Weights of a small GPT-style language model, trained from scratch on English Wikipedia: RMSNorm after each block, no biases in attention or MLP.
Each number is 200 + 20 x the weight over its row's rms, rounded and kept within 0 to 999. Layers, rows and columns count from 0. The size before them is the row's rms in percent of the matrix's.

# layer 4 MLP down (transposed), 704x256, rms 0.0857, rows 206-242, columns 192-255
102,184,189,223,192,190,194,180,193,207,222,194,174,189,224,214,167,213,220,181,205,176,181,177,242,202,169,196,190,201,192,218,247,182,171,181,200,197,222,215,159,191,191,178,219,199,190,189,241,196,181,191,229,173,198,205,188,173,232,224,202,233,213,207,206
097,195,208,190,195,224,189,182,191,207,189,219,221,204,199,180,214,196,178,191,202,228,215,209,179,185,193,192,227,191,202,193,186,224,236,169,210,206,202,160,186,220,190,193,162,212,230,190,185,184,221,191,202,214,198,191,189,241,214,218,201,212,212,199,188
097,185,201,212,186,179,224,140,189,188,205,227,167,202,162,196,162,191,181,212,206,189,250,198,177,209,203,182,237,214,225,186,186,216,210,214,182,191,218,201,212,211,224,204,196,178,219,148,214,193,239,221,182,224,185,219,192,219,198,196,211,206,165,175,198
106,207,176,234,209,207,184,188,191,236,217,218,195,154,204,162,202,225,192,233,214,231,204,186,230,217,212,172,208,189,213,220,208,186,199,208,191,231,214,184,214,218,198,198,219,214,201,219,169,215,209,174,213,210,197,215,200,205,190,213,243,227,172,185,167
103,226,194,199,173,202,218,189,232,194,182,191,164,216,230,215,232,204,216,222,201,207,188,225,206,207,214,204,185,216,206,220,196,222,182,232,186,193,181,212,246,230,205,207,187,190,194,219,207,203,208,225,169,199,186,220,209,232,185,187,180,197,201,201,188
098,182,202,222,213,218,173,227,181,160,229,199,211,207,173,178,182,222,169,183,254,215,164,213,214,190,214,206,180,201,187,218,180,224,187,211,184,211,161,191,218,187,197,202,217,198,212,196,161,172,201,237,200,183,195,175,191,178,206,212,212,182,189,203,198
103,203,215,187,201,209,215,198,204,178,185,205,209,213,184,190,215,172,178,208,200,193,239,206,232,231,189,211,238,229,207,176,176,169,193,179,207,223,221,174,172,263,194,170,244,226,160,199,199,182,172,211,188,213,197,191,224,186,232,192,193,201,184,202,255
100,209,202,206,207,182,215,230,182,175,218,209,204,219,262,190,209,231,171,202,222,196,224,183,175,179,240,221,233,216,196,215,186,220,221,228,215,235,231,228,203,207,210,193,197,211,213,185,220,204,183,205,200,197,181,212,207,219,161,195,249,211,219,194,202
092,200,181,191,226,208,194,224,221,155,226,190,185,183,228,201,199,226,192,176,220,189,172,194,206,192,189,196,191,160,203,189,180,184,181,217,208,166,228,188,190,185,165,204,205,211,205,217,222,195,175,177,216,216,180,229,204,171,202,227,181,216,215,225,203
095,207,222,190,180,173,160,216,181,199,194,230,180,188,187,199,188,217,187,212,232,233,183,229,180,175,189,179,197,229,200,207,171,215,227,214,186,207,194,189,247,196,225,166,181,162,179,205,193,179,183,197,183,209,176,248,204,190,203,201,193,178,176,179,214
101,182,216,192,217,205,193,175,193,186,173,196,228,190,212,194,204,227,210,207,189,172,185,209,193,193,232,168,210,239,196,204,231,215,195,232,230,221,203,204,160,219,195,234,208,198,194,231,194,198,220,198,222,214,207,197,167,215,184,200,201,193,207,180,195
101,233,217,178,212,200,169,183,214,172,207,218,186,203,210,168,165,198,219,195,166,186,195,198,198,226,217,208,211,200,171,189,197,170,246,171,216,223,204,151,185,184,204,209,182,177,183,199,236,213,184,241,197,180,226,213,227,229,160,128,225,188,169,182,209
098,219,190,219,173,188,185,198,183,219,208,145,202,189,189,204,212,183,201,225,203,169,264,195,193,230,214,197,172,188,201,217,238,185,235,184,190,176,198,171,178,197,191,219,167,193,181,223,220,177,196,182,158,198,198,189,191,183,213,205,203,220,185,197,187
098,220,184,220,201,169,185,172,179,207,188,210,159,202,231,224,203,193,192,171,211,228,186,168,234,155,216,203,204,224,203,231,192,222,215,178,239,207,209,204,224,191,210,189,168,223,228,165,183,227,195,229,203,208,222,211,204,184,174,190,205,201,225,206,194
102,207,196,202,181,228,169,202,224,196,217,168,222,214,210,193,179,258,243,206,186,180,153,239,217,211,181,179,167,195,253,188,214,179,212,222,198,200,180,226,227,181,201,190,208,207,212,244,195,195,220,189,213,192,239,183,205,199,245,194,219,216,193,188,229
098,197,221,174,233,219,246,189,207,196,222,230,218,213,210,203,209,213,211,184,222,153,213,213,225,212,208,218,199,176,143,203,164,192,224,177,193,199,189,213,181,165,234,190,211,225,223,158,221,186,186,201,206,191,204,188,214,226,220,207,216,202,204,231,226
104,204,201,212,158,201,202,154,208,229,205,180,201,187,207,190,218,197,197,246,211,215,208,176,188,185,198,206,190,245,180,180,178,207,198,191,190,222,226,195,216,213,193,197,206,206,203,193,194,192,188,211,225,148,197,191,227,153,189,202,171,219,208,165,192
105,212,199,195,182,202,212,232,208,233,180,206,207,168,215,194,169,203,246,156,160,193,189,195,255,208,191,191,191,239,167,210,199,171,226,222,152,210,202,211,220,203,234,198,214,196,198,217,185,199,199,232,183,188,195,170,186,211,198,196,207,167,220,245,176
101,220,164,221,174,233,174,214,193,211,172,209,228,207,212,186,202,229,174,200,241,173,194,165,215,211,189,186,200,173,224,203,193,209,228,197,211,177,232,212,183,223,204,176,234,209,222,189,224,199,208,209,191,177,197,194,190,182,203,187,180,176,208,203,200
097,183,196,221,199,172,169,208,195,162,209,237,187,201,171,222,202,192,192,183,207,188,200,191,215,212,221,212,218,218,201,215,210,200,189,197,188,197,158,250,197,222,200,204,215,220,169,214,198,184,196,193,189,189,200,186,190,181,234,198,200,238,218,183,185
102,231,193,200,210,170,174,208,201,190,218,201,219,174,201,240,193,197,194,213,193,189,163,184,213,193,173,193,227,174,177,231,216,167,205,201,183,175,186,205,193,210,214,180,186,190,188,192,213,187,197,167,215,226,167,206,154,225,211,221,212,243,202,195,193
100,193,191,205,191,208,174,211,190,199,210,205,202,170,245,211,209,175,189,197,216,191,184,209,210,210,191,210,185,214,231,209,194,214,237,210,187,164,199,186,210,233,206,169,231,161,196,198,202,175,200,216,227,193,155,183,194,180,196,218,180,197,185,193,158
101,167,216,217,205,176,219,221,214,228,190,205,187,207,211,224,209,195,216,201,168,193,216,191,176,171,204,184,264,192,210,173,159,182,204,185,237,157,217,164,205,207,225,200,200,175,207,189,226,194,196,192,212,187,223,213,195,169,196,203,180,167,191,192,236
098,189,185,162,188,204,214,200,210,216,193,166,205,204,181,238,243,176,183,162,210,245,178,203,182,175,171,179,216,165,189,173,207,210,189,205,167,188,189,224,168,200,193,205,200,209,222,214,199,206,212,213,195,210,201,197,201,214,191,199,194,193,184,224,191
100,247,206,182,160,223,199,199,193,190,199,214,199,206,198,168,243,209,218,212,203,189,215,182,173,198,204,195,207,178,192,237,209,189,200,199,223,202,194,184,231,164,180,213,175,208,190,173,188,175,197,210,185,230,230,196,178,215,168,201,180,234,205,177,199
091,208,192,185,192,205,180,218,170,212,179,182,155,182,227,186,183,176,205,193,187,203,194,179,182,181,164,224,220,208,227,228,200,202,217,187,209,202,203,191,195,226,224,202,226,248,198,216,209,225,147,205,210,210,171,188,219,207,206,163,206,246,237,205,186
097,196,220,222,211,196,195,193,163,203,238,182,163,190,177,171,199,194,209,186,185,179,198,214,205,166,217,194,204,201,189,249,203,235,165,218,208,161,176,173,211,205,171,219,182,184,203,206,195,208,184,197,179,225,182,153,213,162,225,185,191,187,209,163,179
101,183,220,205,193,217,228,166,176,208,207,204,171,235,201,211,176,182,185,214,214,189,210,232,196,167,203,197,171,208,195,222,171,191,170,186,197,216,206,195,221,150,182,220,207,187,215,202,205,177,197,170,195,216,230,204,219,183,215,189,155,191,208,238,201
093,203,191,184,201,203,224,171,236,202,174,184,181,226,182,197,203,203,209,214,205,199,199,202,175,185,205,191,186,247,226,212,235,201,195,205,181,227,208,199,207,221,213,146,217,210,224,235,171,227,200,215,231,195,204,198,235,185,203,182,167,225,206,199,207
099,182,215,175,207,240,166,189,182,187,238,199,182,223,179,191,189,193,228,218,180,188,227,177,223,205,168,223,218,168,212,186,203,207,184,218,253,201,183,188,194,229,225,218,194,206,229,189,197,209,187,199,179,209,214,207,192,167,180,207,181,212,204,189,212
105,209,210,187,190,181,204,200,208,196,244,199,204,194,181,183,229,201,197,214,174,211,196,202,202,205,195,196,183,191,189,228,187,208,200,206,208,203,197,186,240,190,182,188,192,153,198,206,234,198,213,221,220,210,183,202,192,210,189,201,216,193,196,238,186
098,212,182,220,209,201,202,206,162,196,196,163,224,212,171,185,198,193,239,213,173,233,228,192,209,214,239,193,193,181,212,192,194,182,167,172,177,171,205,210,205,179,208,179,190,195,172,251,200,211,186,206,196,180,211,176,253,198,202,163,214,211,199,199,226
100,188,237,193,164,195,176,191,192,172,213,190,178,198,172,196,214,187,174,212,179,201,211,224,214,183,212,194,164,197,206,240,177,178,197,180,200,182,186,190,218,172,221,236,222,190,204,214,212,227,214,181,193,196,184,199,162,221,202,176,246,214,179,204,186
098,193,179,172,211,167,203,196,192,213,230,199,197,179,245,191,189,194,209,182,176,246,185,197,218,166,179,183,166,205,190,230,232,202,178,185,186,236,269,226,213,195,185,228,181,195,213,204,238,192,205,189,200,227,196,186,195,180,236,197,230,217,169,235,199
101,232,212,227,219,157,189,180,180,238,214,195,184,179,227,227,204,175,195,240,204,215,194,186,207,170,230,199,203,205,211,209,224,215,192,185,215,215,214,200,202,210,209,187,184,207,202,216,179,197,179,223,201,162,197,215,212,177,226,190,211,206,187,195,192
102,252,189,210,183,176,226,210,193,228,211,220,185,194,203,200,175,188,197,222,175,241,216,240,196,204,213,188,185,175,196,182,219,199,211,224,208,181,173,201,207,241,202,185,201,207,221,195,200,214,196,204,216,196,205,207,194,206,223,201,206,203,193,207,222
100,175,185,151,187,195,191,180,198,184,180,232,198,186,127,200,180,190,221,229,237,196,204,195,190,215,233,204,226,208,221,180,193,200,176,188,201,197,195,200,189,183,216,228,205,179,179,219,197,213,226,190,208,207,226,180,167,190,222,196,200,187,190,187,200
# layer 4 MLP gate, 704x256, rms 0.0822, rows 207-242, columns 192-255
089,181,171,145,230,221,208,205,186,204,205,177,220,165,226,188,177,182,216,170,185,194,215,223,207,193,215,228,216,212,146,213,193,204,184,192,172,168,209,184,212,245,167,207,198,186,203,168,208,225,174,168,205,215,180,235,194,200,213,221,200,182,205,232,175
105,228,188,213,175,197,186,229,191,148,181,222,198,174,206,196,164,226,237,230,239,186,179,188,185,195,208,217,206,196,200,199,188,216,210,215,187,176,201,191,180,202,192,187,218,219,206,225,190,214,155,185,195,163,216,223,192,196,191,200,216,176,184,226,175
097,197,181,202,191,188,194,193,208,198,228,195,205,180,224,212,185,208,197,199,177,199,222,222,209,202,194,170,201,147,199,209,194,192,198,222,220,200,204,203,173,195,182,202,195,207,193,182,221,210,188,151,235,177,211,207,192,218,191,241,231,205,202,188,151
104,212,206,215,198,205,201,186,231,237,185,200,196,197,191,182,211,221,203,221,191,185,226,206,216,195,227,188,221,242,228,218,210,165,240,231,194,209,214,203,223,219,191,214,203,233,182,216,170,172,198,183,182,198,187,197,206,207,227,202,187,207,184,202,214
093,201,194,194,203,197,204,194,252,212,191,200,162,186,238,188,188,220,221,192,232,171,204,169,225,206,182,192,238,200,200,214,187,185,202,166,193,188,199,165,172,215,197,212,199,206,210,193,196,218,211,168,234,200,210,197,203,183,223,176,203,165,211,204,228
101,188,221,195,148,194,168,228,184,203,244,225,216,201,236,196,207,208,201,189,203,220,203,221,186,205,232,194,237,211,187,214,220,205,193,209,222,192,238,213,185,204,226,229,219,213,221,188,231,213,197,179,205,174,199,195,213,193,221,176,213,203,182,174,220
104,202,179,215,177,196,183,203,222,206,196,189,208,163,204,215,230,226,213,197,203,176,197,169,209,234,206,198,179,235,206,191,188,176,143,187,208,207,214,182,199,184,207,206,240,183,175,235,238,190,243,198,172,169,198,196,199,224,175,193,171,220,186,195,186
094,221,230,201,235,170,202,195,223,202,228,214,176,193,220,220,190,213,238,194,191,206,220,221,190,183,204,231,177,199,203,206,197,210,181,221,193,202,240,154,175,204,220,213,234,220,211,204,189,228,213,226,206,249,207,177,218,188,222,232,186,215,205,205,188
100,179,146,199,209,198,216,180,186,224,207,176,257,209,195,198,170,200,166,218,199,213,228,185,188,216,194,169,174,173,167,217,170,189,190,231,177,181,201,196,211,182,207,233,202,227,194,211,186,181,201,225,200,203,193,202,201,198,221,192,252,231,180,169,217
099,247,186,208,199,209,227,209,208,188,218,213,167,211,212,171,202,202,202,184,188,210,214,205,182,171,214,230,232,174,158,199,178,188,194,205,193,179,147,187,197,215,177,178,217,216,183,171,186,250,219,199,190,205,203,186,198,225,197,174,185,191,208,218,172
098,222,215,222,185,214,224,197,228,206,204,205,201,185,208,205,204,226,206,213,216,150,184,198,203,205,195,198,204,196,238,196,228,207,225,210,199,243,210,214,204,219,202,198,204,194,184,178,213,194,191,177,245,183,173,185,205,173,168,200,206,219,185,201,209
098,180,238,184,215,204,234,219,222,207,199,195,205,193,236,198,197,213,212,190,231,199,166,177,154,191,173,203,193,223,231,184,224,153,180,202,197,226,193,180,184,189,207,194,206,180,218,222,209,205,181,222,199,179,181,226,208,225,223,173,201,202,232,218,183
100,189,234,205,210,175,188,226,215,201,224,233,198,208,180,162,225,198,215,212,202,223,203,196,201,176,204,178,192,179,212,221,195,207,199,207,202,236,209,250,179,198,190,218,219,219,198,204,214,198,187,207,183,174,203,194,224,189,208,186,191,194,189,195,206
102,225,220,212,197,183,206,185,213,219,204,204,212,191,225,205,186,198,181,219,181,187,174,197,201,221,236,192,171,203,198,212,182,187,216,158,181,230,179,244,219,182,183,206,173,194,191,209,204,150,197,162,203,200,230,195,190,227,229,194,190,174,201,195,182
099,213,224,202,194,213,237,200,198,202,220,248,164,193,227,213,228,205,220,189,181,232,196,208,201,202,229,213,219,208,181,192,196,206,246,185,163,188,160,229,189,176,201,176,204,193,210,186,225,213,187,181,172,163,220,204,161,229,225,171,181,262,191,203,159
104,218,192,218,200,191,216,195,201,181,216,211,220,211,211,198,190,164,190,198,200,189,199,175,219,162,214,200,190,215,221,173,229,168,198,202,222,183,246,183,231,171,211,160,154,182,219,219,206,192,178,239,208,219,221,249,185,197,186,227,225,178,169,183,182
097,185,232,204,182,208,183,197,219,191,228,221,218,204,186,190,213,225,244,241,182,184,229,233,214,210,169,211,214,194,174,156,204,189,215,159,215,197,191,208,231,208,184,195,231,212,178,201,224,212,219,217,220,229,188,229,174,213,210,154,187,192,210,181,207
103,193,229,176,221,197,211,194,219,214,210,188,179,188,180,207,227,189,207,203,223,190,214,186,215,187,195,169,215,205,219,191,202,185,206,198,230,204,178,197,199,187,145,239,190,202,172,213,191,223,199,187,237,214,189,183,184,196,171,201,223,227,204,221,158
109,203,169,191,219,215,190,197,200,186,205,237,172,228,202,199,179,235,181,237,206,218,196,194,212,167,195,202,150,173,182,206,222,186,202,194,227,216,197,218,204,197,212,194,206,228,195,217,201,149,186,225,196,177,197,207,221,209,206,195,230,214,205,203,185
102,193,201,222,206,193,188,232,174,169,210,224,169,179,185,225,208,183,205,185,183,193,217,221,223,228,182,228,156,207,169,219,244,194,224,198,220,177,175,199,228,213,192,209,218,211,211,232,177,222,188,204,218,190,223,186,204,202,202,221,227,191,197,213,176
100,177,183,178,204,179,175,206,191,193,202,200,200,211,176,204,231,188,205,212,192,185,197,230,216,176,199,192,223,193,205,176,200,196,241,172,193,175,186,191,188,210,204,184,193,169,197,190,201,208,197,192,188,183,190,197,207,197,163,213,178,202,171,210,192
096,190,183,184,222,208,218,208,184,204,204,188,188,216,189,185,196,177,194,245,234,172,168,155,197,208,208,219,202,161,205,182,208,211,212,217,166,220,168,193,224,230,203,186,198,194,164,222,177,181,185,179,191,176,215,206,188,172,217,203,211,199,167,196,158
095,221,205,190,242,198,208,187,243,200,236,177,212,178,190,182,235,216,185,206,181,172,213,250,203,190,222,204,186,187,145,209,233,174,189,182,198,195,227,206,189,198,166,205,226,228,219,218,182,183,181,214,204,239,225,205,194,226,221,213,189,181,193,206,191
098,205,182,194,183,194,211,214,212,209,162,214,213,214,179,215,206,164,194,205,191,160,228,162,187,202,171,187,194,227,199,168,220,190,163,221,194,195,190,178,184,180,186,221,207,188,195,203,209,203,180,154,205,176,233,199,180,200,206,205,206,189,226,224,222
092,168,189,188,213,219,198,178,189,162,216,197,148,200,213,236,242,189,203,206,171,219,176,208,218,214,209,206,179,196,216,183,228,170,207,166,183,195,230,188,248,205,182,173,201,207,236,199,197,184,208,190,209,204,201,182,192,212,201,221,186,213,179,229,225
101,185,207,178,214,196,204,223,217,199,213,196,208,237,228,216,208,202,207,230,161,228,202,207,186,188,178,219,209,185,204,212,206,209,188,192,212,225,235,174,226,181,214,198,198,195,204,237,179,234,201,208,223,252,183,214,257,179,191,233,192,193,226,188,202
102,209,201,210,220,211,244,227,145,190,209,189,171,188,196,226,199,224,197,202,225,200,218,154,174,229,207,223,218,188,212,207,178,199,215,172,198,194,179,206,200,190,186,205,232,174,208,213,214,197,154,193,192,199,202,215,204,207,181,204,196,230,203,200,186
104,181,182,177,183,181,197,202,158,180,187,232,200,209,170,179,183,210,180,229,198,197,223,177,187,167,159,184,186,218,213,194,169,259,161,180,181,220,199,181,208,198,218,204,197,221,195,196,230,219,205,178,173,198,237,197,208,189,195,190,197,213,192,183,163
091,178,197,209,215,200,222,210,206,170,205,213,198,185,213,210,177,178,197,152,229,204,196,227,211,169,219,233,187,223,207,209,195,176,179,184,199,205,199,179,192,193,159,213,178,232,215,165,179,222,215,223,223,193,191,200,186,195,209,216,216,228,204,202,203
102,202,243,218,214,206,200,173,178,172,213,218,256,183,197,193,227,213,158,174,232,196,189,188,208,205,197,173,181,182,221,206,197,178,182,207,235,200,234,209,189,167,211,174,217,195,169,186,206,161,202,209,230,198,219,216,204,191,207,181,204,150,195,151,189
102,205,185,209,251,200,172,185,223,238,213,219,201,175,176,203,209,185,208,190,219,167,191,208,217,220,197,238,199,183,211,211,191,187,198,178,217,218,200,224,168,195,234,188,227,195,201,194,226,189,207,184,205,205,185,192,186,207,213,200,203,152,218,255,211
099,200,177,221,222,223,189,191,216,170,192,225,197,211,194,199,211,202,234,187,174,216,219,157,222,210,162,176,190,193,187,204,218,215,218,183,219,227,228,210,223,204,238,196,202,201,222,184,193,193,205,193,180,189,193,167,235,198,190,210,195,194,202,182,156
099,207,190,223,245,213,204,208,216,195,206,194,209,187,231,186,171,229,206,219,204,207,199,208,212,236,179,213,212,216,199,186,205,191,196,190,170,211,169,214,257,214,214,204,196,206,200,212,174,215,189,235,203,203,190,199,214,229,158,181,200,168,214,189,182
093,184,186,208,208,208,216,233,206,200,183,193,239,179,223,187,203,198,219,183,197,203,185,199,206,168,231,176,181,192,190,198,184,196,174,213,168,197,191,226,211,172,233,196,212,183,188,200,174,187,226,209,199,192,205,209,213,185,218,196,228,189,212,229,205
099,196,139,185,187,203,170,174,180,244,198,198,189,168,196,205,186,231,175,230,186,193,157,190,205,238,207,166,183,211,196,190,178,233,183,183,203,158,195,182,207,206,193,196,197,209,171,164,204,211,163,211,184,176,178,190,212,211,193,207,213,209,190,210,227
101,176,213,156,185,219,184,193,157,174,207,190,194,235,218,190,226,203,160,203,189,229,194,158,230,195,142,232,206,211,187,200,180,197,183,211,208,189,212,190,168,181,214,184,222,196,162,213,199,226,207,199,204,192,179,218,200,186,211,173,227,190,228,204,189
# layer 4 MLP up, 704x256, rms 0.0815, rows 207-242, columns 192-255
093,200,211,190,196,156,191,238,219,224,182,188,201,181,231,205,188,166,191,220,217,190,191,178,190,205,190,211,204,216,191,179,216,199,199,189,198,184,247,194,217,196,215,193,221,185,180,216,234,220,201,234,191,195,195,214,216,182,228,210,168,165,182,197,188
103,181,199,175,204,216,234,212,212,196,198,206,225,188,223,205,218,214,211,210,230,178,176,249,172,183,226,189,172,168,188,185,201,197,191,209,187,216,200,207,196,174,232,179,171,187,207,225,198,178,225,218,167,190,217,219,162,219,211,200,212,196,166,213,202
099,192,208,222,152,179,214,174,214,214,203,192,202,165,227,193,193,203,215,225,193,182,196,215,252,209,197,192,203,162,182,222,204,190,178,181,191,185,230,196,196,195,171,207,188,182,197,202,225,210,202,208,213,206,195,223,212,186,192,189,216,228,182,191,192
102,198,204,217,181,193,209,238,214,223,201,162,199,215,233,220,198,199,178,183,192,169,171,191,192,202,216,157,207,185,206,196,217,223,191,225,217,265,176,204,219,211,182,176,197,205,200,197,212,202,223,186,191,174,230,240,196,194,217,198,227,199,204,205,207
095,195,174,197,217,164,207,221,176,228,181,178,200,188,213,186,211,183,174,220,151,202,209,191,178,247,188,227,243,197,208,220,211,213,217,184,201,230,217,199,192,213,194,188,217,197,194,187,232,218,204,183,171,215,179,206,187,211,210,220,193,216,226,225,196
101,158,220,178,225,199,200,198,228,195,230,172,202,204,215,185,180,179,222,208,207,172,187,180,190,187,157,189,210,186,157,217,174,170,232,186,219,195,176,213,213,223,200,171,226,219,199,200,164,191,207,217,188,201,204,210,192,159,211,174,213,179,246,204,237
105,200,201,185,213,192,209,215,209,193,207,201,228,217,187,190,207,217,194,190,209,189,209,188,186,172,198,171,211,186,199,225,174,208,219,195,209,219,192,200,186,208,202,213,185,207,202,198,215,188,185,159,166,213,241,173,228,226,169,224,167,210,218,183,203
092,199,212,204,192,209,219,229,184,174,200,202,200,192,221,200,184,184,186,166,186,191,206,206,169,187,245,233,232,199,242,180,190,218,175,208,208,225,208,205,190,166,170,187,207,180,200,227,202,198,187,211,192,225,212,215,205,210,211,179,241,214,189,192,193
095,171,211,180,198,178,205,172,209,184,209,222,223,208,186,197,196,163,193,177,227,190,218,198,218,176,210,246,157,207,174,165,170,213,223,189,184,222,202,179,220,192,197,173,163,196,219,188,215,225,186,219,160,186,183,204,205,201,216,162,198,248,181,224,180
099,172,190,142,193,209,168,235,162,182,170,220,205,161,222,177,219,211,185,214,176,142,205,187,198,218,194,195,220,201,227,223,214,214,208,222,216,212,212,207,239,161,189,186,202,191,202,220,185,200,184,222,172,208,168,207,192,215,156,170,197,202,228,203,213
101,192,206,189,166,185,237,201,187,200,201,172,165,181,203,216,206,213,205,204,237,224,185,186,214,194,186,198,177,171,199,209,208,198,172,163,200,189,180,193,209,207,199,198,210,189,224,186,164,195,173,181,216,181,191,163,205,218,225,170,180,208,222,180,187
095,189,221,214,201,166,194,206,176,226,194,170,210,181,207,189,174,224,202,220,212,189,201,198,177,183,189,181,192,188,205,225,191,178,189,200,155,183,195,168,198,242,202,206,199,198,191,198,221,171,182,231,179,247,196,145,225,184,213,199,207,180,175,187,191
100,203,192,190,219,200,198,197,199,194,189,154,199,201,181,201,262,207,230,200,205,196,192,178,230,204,166,228,169,242,174,248,206,185,220,189,185,230,191,193,211,190,211,177,207,200,230,222,201,212,190,200,202,180,211,228,202,195,217,198,161,210,187,179,179
102,173,167,191,228,213,171,174,209,212,194,210,186,168,222,176,166,206,236,174,189,186,192,182,209,190,200,171,209,195,224,237,225,152,208,213,211,235,185,205,213,169,188,184,215,174,214,172,198,224,178,198,226,243,190,237,186,221,230,227,180,203,160,229,203
098,178,187,186,215,198,172,222,197,189,190,207,219,196,187,207,192,193,189,131,211,190,208,172,211,172,182,213,191,191,197,172,267,192,205,182,195,230,230,188,191,201,239,219,202,233,213,203,207,198,217,179,189,213,210,201,203,197,205,200,182,208,228,207,207
100,209,192,176,193,191,215,193,166,198,212,159,189,193,170,225,207,234,216,188,207,206,168,156,198,193,221,187,184,235,212,213,212,180,220,170,167,183,191,214,200,206,170,216,187,185,196,210,180,188,217,176,222,223,203,199,189,196,200,196,233,199,198,157,193
103,227,193,210,206,198,210,212,211,188,197,210,221,226,191,206,207,153,203,208,175,204,175,199,210,189,165,197,201,189,181,225,169,182,190,203,180,209,200,187,200,199,201,169,188,229,158,198,207,173,189,187,179,212,224,191,215,228,250,192,202,191,192,223,176
101,186,179,219,172,213,238,200,233,200,230,211,185,206,186,203,222,211,207,220,190,201,193,229,143,216,220,229,190,213,206,181,191,170,170,217,218,236,214,207,202,207,224,209,223,219,226,205,197,177,229,206,172,199,184,195,228,180,212,184,184,196,199,218,194
111,207,187,190,216,174,186,235,194,191,194,162,199,188,216,190,191,192,205,186,217,223,204,202,174,198,240,223,244,248,225,209,236,156,193,173,223,173,202,209,198,219,201,200,217,188,174,228,254,226,221,176,179,203,208,216,203,192,221,220,229,219,206,221,190
102,205,215,189,225,218,178,187,171,182,183,194,229,186,198,170,209,203,205,219,196,201,178,195,205,214,192,189,240,165,207,222,204,203,205,205,180,204,204,219,152,249,209,229,203,227,178,213,201,187,152,233,216,228,182,210,181,191,205,206,206,214,159,199,207
097,206,223,173,167,212,191,210,215,207,219,236,201,193,162,199,165,219,186,196,195,202,221,224,215,214,207,170,153,239,218,213,197,190,214,238,188,205,200,172,195,195,170,147,219,216,192,190,189,204,207,191,210,143,197,205,172,177,234,223,225,241,191,191,185
098,198,188,221,227,158,187,214,224,199,199,179,212,207,165,196,201,201,207,201,182,194,200,213,219,227,205,191,206,205,193,221,204,197,195,174,240,210,241,169,206,183,161,201,198,187,183,186,213,179,195,185,208,182,210,208,212,161,221,206,190,221,204,173,197
095,195,212,196,203,232,188,182,201,209,193,170,212,208,199,212,221,193,205,215,252,182,200,214,184,180,205,188,218,209,160,175,240,218,180,190,221,197,189,246,192,231,235,238,226,203,224,215,181,189,203,220,179,196,238,189,183,196,210,204,216,181,207,241,228
096,219,223,179,217,198,214,213,175,207,213,216,163,166,184,181,177,209,222,191,216,196,206,204,181,190,225,211,201,173,203,197,169,201,225,182,213,171,239,176,190,200,202,208,172,172,188,215,200,207,249,195,195,177,245,206,190,221,190,191,210,204,202,202,185
091,174,206,184,209,245,189,197,192,208,242,182,180,226,200,225,197,215,206,210,195,229,184,236,185,234,244,243,178,203,226,181,201,211,236,203,194,175,204,194,205,204,213,175,177,188,185,199,212,178,202,188,201,212,220,154,226,195,205,197,228,225,177,215,163
098,215,160,212,201,187,194,231,153,203,205,140,205,211,215,240,199,208,216,215,186,219,226,191,213,200,205,228,193,190,210,204,186,179,218,201,219,178,236,172,236,206,175,225,215,205,217,209,168,196,200,212,179,212,214,220,191,204,191,189,197,173,204,205,229
096,176,215,198,202,204,246,199,167,194,178,206,188,226,191,205,207,203,211,212,218,194,201,222,176,214,200,187,189,233,226,210,188,188,158,214,201,204,200,193,229,244,187,174,206,182,177,216,204,210,209,184,185,184,170,195,215,191,194,176,197,190,150,180,215
095,213,197,210,200,217,186,215,265,174,182,165,195,221,217,183,178,247,201,156,222,209,204,198,203,211,212,215,191,213,214,178,185,206,216,233,188,207,223,185,203,229,180,197,192,169,211,211,224,216,194,206,212,209,170,220,197,214,169,234,152,183,200,190,178
098,221,233,186,178,168,212,216,204,224,198,192,170,232,209,184,208,194,205,186,185,212,220,192,195,168,249,181,187,171,226,167,185,226,209,208,196,192,205,207,197,217,186,178,212,195,185,205,214,177,200,219,193,212,178,149,194,205,211,198,221,192,215,217,166
104,211,203,158,159,162,195,173,210,193,191,200,199,199,197,181,193,190,189,197,205,221,174,210,191,193,173,205,159,141,209,199,186,172,226,171,225,223,188,177,243,222,192,209,188,200,230,181,206,194,179,219,238,182,207,187,238,246,194,237,200,191,218,215,218
097,187,182,233,205,229,176,240,181,221,216,206,208,184,242,182,246,209,196,223,179,204,203,220,198,184,213,226,175,193,199,179,199,217,194,236,213,237,198,258,206,212,190,214,219,207,186,176,184,218,191,208,177,208,233,213,200,157,236,202,199,219,181,178,199
101,189,198,195,213,230,194,203,188,194,198,213,226,210,174,174,203,217,190,222,200,190,218,189,183,198,201,213,215,185,205,213,224,175,200,208,175,191,242,150,238,175,188,227,203,184,184,199,197,183,229,194,188,188,193,180,162,232,216,239,185,219,194,190,227
097,248,175,171,195,189,200,228,217,201,240,220,205,228,207,205,189,194,214,174,196,211,220,196,171,196,186,208,199,185,178,200,154,236,166,192,180,192,187,155,191,220,167,233,177,166,161,217,236,178,222,173,185,201,179,195,226,194,193,190,215,207,235,184,156
095,214,182,226,215,193,201,207,248,182,201,216,195,186,179,214,211,170,196,228,173,188,177,192,212,216,198,183,219,215,181,206,165,227,219,216,209,211,191,203,195,221,193,227,198,210,211,190,191,224,199,172,201,174,221,196,228,205,179,188,206,202,175,235,166
101,209,186,157,172,187,226,211,205,195,200,224,188,201,181,207,216,209,207,211,197,206,200,175,215,219,213,199,205,197,189,195,230,188,179,220,213,254,182,213,217,207,217,170,212,175,173,189,215,211,222,220,195,182,214,177,197,201,199,195,216,209,152,202,231
102,234,225,250,203,186,195,175,172,215,197,173,211,199,226,209,185,166,177,200,182,205,191,217,227,198,195,200,195,192,182,227,203,203,170,243,205,188,173,161,201,201,183,196,190,215,200,201,199,205,200,221,220,184,182,203,201,192,208,223,212,198,188,184,177